From a checkpoint of a small transformer trained on Wikipedia.
Size: 15 layers, width 256, 8 heads of 32.
Each number is 500 + 50 x the weight over the matrix's rms, rounded and kept within 0 to 999. Layers, rows and columns count from 0. Numbers have three digits each.

# down: layer 4 MLP down (transposed), 512x256, rms 0.0814, rows 51-59, columns 0-255
# gate: layer 4 MLP gate, 512x256, rms 0.0955, rows 52-59, columns 0-255
# up: layer 4 MLP up, 512x256, rms 0.0926, rows 52-59, columns 0-255
down51:493537667570502434517450518504427539462522567496471475539584533447486443432541537509476505474548544411390495508506471508400515525470578521482550568569596524497552469490508502563504531454590487548527521398564562411527489516464393492575516550465517510551540447502448397504427563460585492580494503572441426536457460483488437533477503519516543530590434627503410445540599487415480513461524459519455516480449523523532506529491494619506534565516483542466580484529480509502447369503460501494378547474562515570455541436475493524456407503502583521474503545485495507521544508553486523494400524542538481560600522496420608388465432517413599569560524447488459512537480695449520537506567594524481516455488502553522447485575577565454471527526451490522542498480472523449543487494528395
gate52:563469515536530499526416601487555452475434454593490459576491448584532514426566492478517463564542455474492513570591481523550569428527512484485611467521509551579471448550450456491456559507461492529493407453496467425493528445431543437575569489411492497485479529487453469495528416590408457498426493483505560494470512475568495547413471480508547508502501430505448465469544482520544490399534483444481482518501473502420444613469508585481419479520440568515521511423446491521501524568494403586417531441479469464528544467525622478551579481549537498526525519449479470497527446506453479549600429442480475531546438545481507459500551518560569484540479498463502498502546513443513564517504549587496447501516430472464528551494542452467578536474522516545518576476491488483521476519505469
up52:482419454496475552515546499548550429524519575638548514532554423379536463509486484520532473595500502472478575428425497503581486480520486493510519537472488544528495508520507472530523503480531562462462472502515390488484522490567557567520468485518472512592493592552505533451430436556501488550533506514458579517481601619447552498513476458484511518413491482447463517456497463471427518559450500513497501495494399497492517499550361443463514443451521455546479454519490559535544510588444510463536503431485487465557533475455548471480435572483489445469486547520494446422493535464503553500542474458506545357493499572570402528577494515653557439511423449486510433481595525518499510454473538454484519560523513516440554549546527482439457543483522489487425541489570512522530456446451440
down52:532455460496443573494572487453486500562577510417534464415528524447550458512439465466562520462447538440493520472484507491560449577467504548523484566458506522477519561437461528581518528494503507516504605574555550554485525502535411527496448458535566508482569511553544570542444640557521538464511519564502545538567432474374548524498513514445478544466495531536571536457565488533407538422433482552491630461528494585556544402529483480438477488493486441448482460554410618498468443487468599461616486517484532503485536566472541523406472499425492427472512549537451509507548481417508500484486511478522550527495546425471543428484478539541490559509480483510479447606472468506492485498465439435496522570457572476497556455583440523570479479473407447436511429617432495579497524516515548
gate53:383488522495435499535506509486524346528569578444534509595556430552409537499430506548450588450488620523545480507539513528565516483437494487374430537399425492444454490593575442509553506535470583538467472445489560550437484535422519478480479431492546453464605479456402378520529485376575530530462518487469340625558491559565493535566531538492500498572488479519421406369439569414461624548457459535431539540446466526470571492503494549484484482461573480593521469458543474443463465446464454417558543478460497523467423485517484514488493496423540505412448474452630546540485554496625544496603533507489617502503555485576501541490513423475538507536385424489487561446481508492594513543390513479440491556408497470445546521487533437534531458552475558526474422551577491458377479506449465
up53:533478510486514473504469518498481442525571525416379430505556461518484443445530490477491581495549456457568522553506477564563529571509535498429472560429533603642431362449535491544431506575426511538518424470477596490444506570424597432510551495440518475468597539558444403546531473520516565494420401424551460516512482503515548584466482531509530537525513453535425532514491570495482567470476483490459449456458463593537494555529514464509573511629522433577454435396509452507583531428555498446490494421471448592468452485517509444527460581427521491533482435556564604435513549498424562515603397448464581473503456475570443420473470561511554605546569416453463605485523539458512504566547501486458526541515411520475538527513577450524444455549410529459513470563457497522399430536483472
down53:561425508495441555538463435519585490458464486425461573576554369545533459536467456451506506488506579496432453516439537429447535494500494563420484496482540462467464497571587516487570479494530530459464506590503610541504454520497511406559443499453528535520539466504487457505467575547492564457489558501471489499556461589490612453569429610615485568451517516467596425456390437465532557498498528584400463584453461418604463595464515601466589419567509503510541451530529468413492545513476468499539523380499453533478463462467498509495496615425526469385482516495545468530470549511510506490563448467450464528541525533514467543562472524548470543538525450477521523462524683438515516526479542509514546497464494445538463436455428405527451440513488573532436520580508551528481505550381510
gate54:502498510543513516475463509455533471522472470513493499441478503504509449471552524470598486512559394478539559565503545496492436519519449604416598441506505507500496349520456502528523503452444438457525578548484500453525583484545434433554481504500531496461513556560432541470473455552449459492476524529391491511514646424490518512466463519500527508493505467550501435516544510567520551537561479469533455465523479472528606488453552564480540481535502470455516483506488562536515570479463462589436476544481442397547499468498449471493570411445485403496525552505532452523462563461547523484548602519515513454493502527503431509440519504435568521542481508462506446573503460394485457460525516535532455453568545519505518522508490514530588489510572505465530554481461419508549507560520540
up54:455479517434509449422537506463508508482509477479508416511491463449535471605542498535549504432492498460509520419462488572459440534533490464568393511512426504478421498464488459516464524519406380535489515517519434424496507467485517523511490443440509483494425527419499456526469433500449496544491464388455448496473510490482473543483518534488597529545515536548472470464500445527577488444594560538504466487514538462508528470479479503513492467592484514446421452454489512480476525467548424528464488505445454484410483441540555457544440458582570501476495489594531448493416510483554477521471582589515560493498505577448469529544409552498527523563544495535495435537512492519439541473509580488401464419508464568510529500516491510558372524460489578582497477485504442419496508537414503
down54:570509505553465467492509444564471550589442463494513471516556469485536497532423524530428581445543482557497541517531457539511494501502503456489465482477450555550475512427478478542484461502567492523454529446412633465522485546496536490492462406495472533527478403478593491535525528537490491567538466529564545469463427460462508512517494512640456465477530458499411519453490483493453457511518457506488467453556487471455471525500422450508519513532511486554448491509493455578461478562534563371472498499506527598458510453514531528520478520528525511507465430540510593506497407524405503485513490451533573539484435508524558498487486443491513422495574580469442503461560517528489499584427455501463474516537449463539479494571524501442487470487406381513498509634540546511513579405594452
gate55:548514496610488593427509560505490518562541461522471399562536514580443462504416576456480402506515405472553512434633454488578519656574447516424446501569463489508447460491494369513501447551387430439462359559477519505449481563481539428619559527483545522418569501515474566436529522509444542526442553553435494518390555469515496440476474457543562526505525486557461462462527514504517597462497501509488499430413570520474524539473605439488362493491538543502569436395563426471476559496542547487460499460538467568450523465500502445454520549473524519495512489485524502550422525517576576525512434459529512463450454412587504478465543487490524543491576508385511470419393473531546509491427406538543511539511448477483500458517500524523488483482415514488473511462504481421550562479511492
up55:508531443521499476505632480440484557583524500434440514551554478424434451535518563546497493479487417493482542530532547399573524538520510502509533495607427424460533473536487462511576513492430476551469455507486478530506488488571456487476456470514448538451510477461505608459486483524511531516476526565439426462495447441472518522469495464548541471488428475472457471565517478467485475555553580465499526617502475490508580501523576463516527543480556521472464507438514480484518542494515546417415552490464447543473497500457530427436565460556466538400489443489449426488353471474604543509484563454515593520496408461471625426539564539470516443513537480445610392467502541559471510392463474622454522425418436514517475454467559461467536541492482406517487509420570469390602504515550603
down55:454531448396538530501567494478474468544542509453537560425429431391507496443429493505513534384469553558440508569553570481538491476464550479512569490553450538490485434563530544458497512518484540489507533388511468513506566404506520562393522392499452554454468488491492465477434480495547534415541435548486526455593467456470445553500631530650502500502511457453584528546479451418633472566497581475563469589563471464513524522584421487480604474548500518487462571562426539563432491496476513486514466499436613477526453584504517527473492491521465472540493455451472500491484488530517521487562614455522565531512428604398521519501500522550614440512446506419463488489598604554467502460518560533408446457538527505451446488500481478482580543468572431410487504491532441501509491504582519
gate56:434544483458526487458485470479500431402549483512470463538590491404571542539583540503485537555418542541599521452501480396418497539555492471517496575555493421504517508481536480487513577549527380513463474442457502532597485561501549446509540472501450564524581452520627510487488492473507511508496499404546540540587471486541507462542401487518460429539440527517449447523523551501499500402518497484512511464518484459461562359538472479490492496542575490461519442472586526477523520670441462488448489553514554400481596465531526508515536563574521543563493545548514473546489412513533595470542389502464409462502543444523522441493529398450594555443579458485478467563556434464532461546507552453473484569436379566523512485446604444430490592484431516362474466588495500439475408434500498
up56:410486477456576511574480456524527476488447546390484580547508477570581492462467543556543531440490493478571437476464558407458487612477464436544521594540450465585596512475528489470541497599501499515528462515525525476503467430510416491486537519558453634529550505516488480427453562455424486554460547573539459407570528516486466465611481527521528535567401507477506499564550584435443604462436515530529457551541561547528553514503499523441520499429502522618445525463532453455538507459478483522459547459470453497627472485520542379504534513505477463497529533579490468577568507509499492505497469495498460533461485513513503520488569548479538508433492436417474470399479569347568427535500484421539506528474475512572573533513488550559544509447528574382544530521460572481489548393528456
down56:477399501527478410549527571507472551540522535433429462546417461563450422508510379474474467422482526489473427525476483483566474458504506483451424554528501494522558513535434406416508452534539556569557498579574480495507460469463466560419418558511600516459511598443476557524515518586538466478524516520472473482480575468457514549519496488538591559478567460498522577471450440420540520529469518520491439503589504700434479565539516540518504407449504517540572497424532462537585503530558379450561505505446494489520477564501528473513501447466526535436524533457413504531575483504464481502537548561480492529576535498469530452474424528517451567514535541457500553491548679515418538487410484556508492465544536512480561480451467578553479456572529421582563464571530506454509568581508451
gate57:532501489445409510548550583471508453546450530495429364457562517459519481444516458476522560437519477541496454534605491547499547562539550412484479538495452445508556530456532533466515515521500504525464512443616551487498492473502497482529446558477500486530481464510508486504529438441532561639498434458559548502549486530534501520394475466486547460476496560545469500380499521596435582447496453433479485418421529487526461494523491578518481419435553468488513409492499490474467510514475488564498475520460432443429474458483526493454486511491472490451525520506627478542489533440512462429523477484432589509485459479479472523600513405506660492546511542546421494479516527474452472524449460491536486517454474474493469493495479458582440561497494454398530470497381476489505506546528489
up57:471503478486428504565544515503465475551450545467524455374556450462567522447521523504517501445565461406531481286512499496475452549482544514452489516457467444517541511529501540496461474467477543439502507510549488470473496525512471530510466495509440478576524481588479478535448466498484541477511465506579527486569518381530491633481571497501477454563506620471485511480436548550508409519494472519445473537461492515527506479501533455424496505504461535464503433493583543517513491456512541507458435464508559471524459460509475497487541530506564511545483482519567520539462525430528500401472530488513462493478433540442526543549496501539577463515486519490468437515517520527503564460538588545493497527418582429575490492452401394516498553477581459501518504505492501458498468570529477
down57:468541542549548473563491472519536532495446508470501562458413495485485490545427486534411406506551551434559520388457510418492423504511437534478516474499554507541508445573493526516459380436528513473526500598453488469461516553505517534467589489511483528507471486598427494468460468587480506414492530535512441513526531439525517463496593477555431536540506498503512476503412555464580445553469534557467511520539509363453546484496584485440515569505442581505584592471525501486497526466490455413495507466507556510587456459532492478475552576534541474531422462517458528467501446493502520483440563513535416472484576535451555509456477600493473460484454493502512454531526566564481537443528518530494510507442551474491521463432440494469527495476528500577461468535494589395464457527522552
gate58:517466438461500515512538469611429409402530550569536524509542521413504403498431466429475454546542438553448515408473509618508424523544537579534507387536500543567532422526426475502489527585372362407509482476512531482562482434571490562512514487436466560469500506535500553568464524513479506553398473436441507541534521493501564586417522452533559525601522618538451563471465594535553532458473473469505539498405536495593502420427557477402454552548479595447475514498486513527512474553554529518484497494523462565466531502509549516550456578563510553521478470555498588479440456473540459499487539476569484526489492526455551445476567631477487535451551391456558510461353470477481563562514425497403490547670488470430511488568577602484491453523477551302533559523521527544523512537554493
up58:552562521517490404471489515495505466480529483534472391497508513547385500466607502442379401587407515512624481478561496540550495533485423521457352375499478493428436499486456499454451487551489498560547598443460514526585432608535540399542491468489528501489520428514448494461586438558545548505510436445438474475572467524567419412479528538468463503490496478450468431447550489472526475603451509483441355474467491562470562506543627512471415408535503492442539344601515451384497473465562450501463525503504556475560607545486532439506499473442404524404442519475478568518484514460508514481567505514518612499504459458580607467572473492452517543489475518475460405395498501460419590525431492578537585449538538488430612503516534538566632415556524462489416544541496497541559540490505531
down58:449478511432499529576539533535440441420574613528523576412502420422575506532462518472480525491607512560491498372480461637582492474572605548530552428554557432549597452559516472532542452521498508400497481458489548415554487491438458559418514557446488545518461547501522567601423505538452585516482470366514503512485516531485538601461536443415566570547495533522516543509518561572529568451487443398505525554351556449601411427420490508434443568527552564498410589536512540587561558514601507534508463477501449579477503475488561579531480549564579481454417448533461567435413525474489462572502584514521504593513483549407463472488551598454523519399531437481517558511412482460496536538482522513427433445553459463409461572537540607482497448486530495471490471532526588574486528496507494
gate59:503516596550464556533409512528433527442524556486458550486446505541520536421631485441524540415464503553463504523504452569424490543534532493519469499522461491584452482546597495467542459502516645479464401442446526482421492585532505473526492524491476462498482609466474455445514457432484628517513519421473491459427464515535439434443491460447473490537509560482444487452504534519408480490497484569504562513387543489577512520600584535525494526503528551450443456499530384506440414507480479484548542526521455536539470478514451459523545482484488527551502461549442481441507479546465446484506491479458575496541536518465528455505439470480418520497411571538515486551453459461510447500529420573547499519461531503583592467512526402551465459489427543574495501517500550443508569477520494
up59:485488407482499519541556547451506457503480512498481551484488491396500537496480540461472577601511498547468543536450559462594439507496518437653429551458630423404541467404528468540506563455452494493483546444528466489604546439546485446453398574584477512504451525664507460471557588442539483496462509549522486538470490435493482528556482514448512481476560518476572502482530443525528493500548457487433342396624512490663522496382518467532510552514486443585542556572531558494511555450626509461421574513440491527515559495414542479511521441531586528453550443492528559503492469427545479593490513486559465480413520516522514487515578592531553498512495542466504398538537462581477477559537438420554490521542453500397463501519387565450492456477517462420532587475524483512508558423536524
down59:384434414598488599594546546446393437439481517584407548463428522407524560447600548461451597540513555524555563496427456551514499525533567439490513508491601477547425450439555475462518592451410561465551543363513426600535477490576486468522428535519430510480436539571550457470509562389588540525450470537520483486436491458510446508439460497509502468530488577481532481483536528512493509464552408510459404463542502521671540503488586526522446472505438514585464504512493455557500525484551581504399550525480528539452578405388521431552582462534587544447486374466485504479465410498495496585466584480572503478524546522538521445503512517534545603506488532452516421606499457535535473531529427450592420561476536509513533453595434523538499436533470543438488505512443493519522601433542574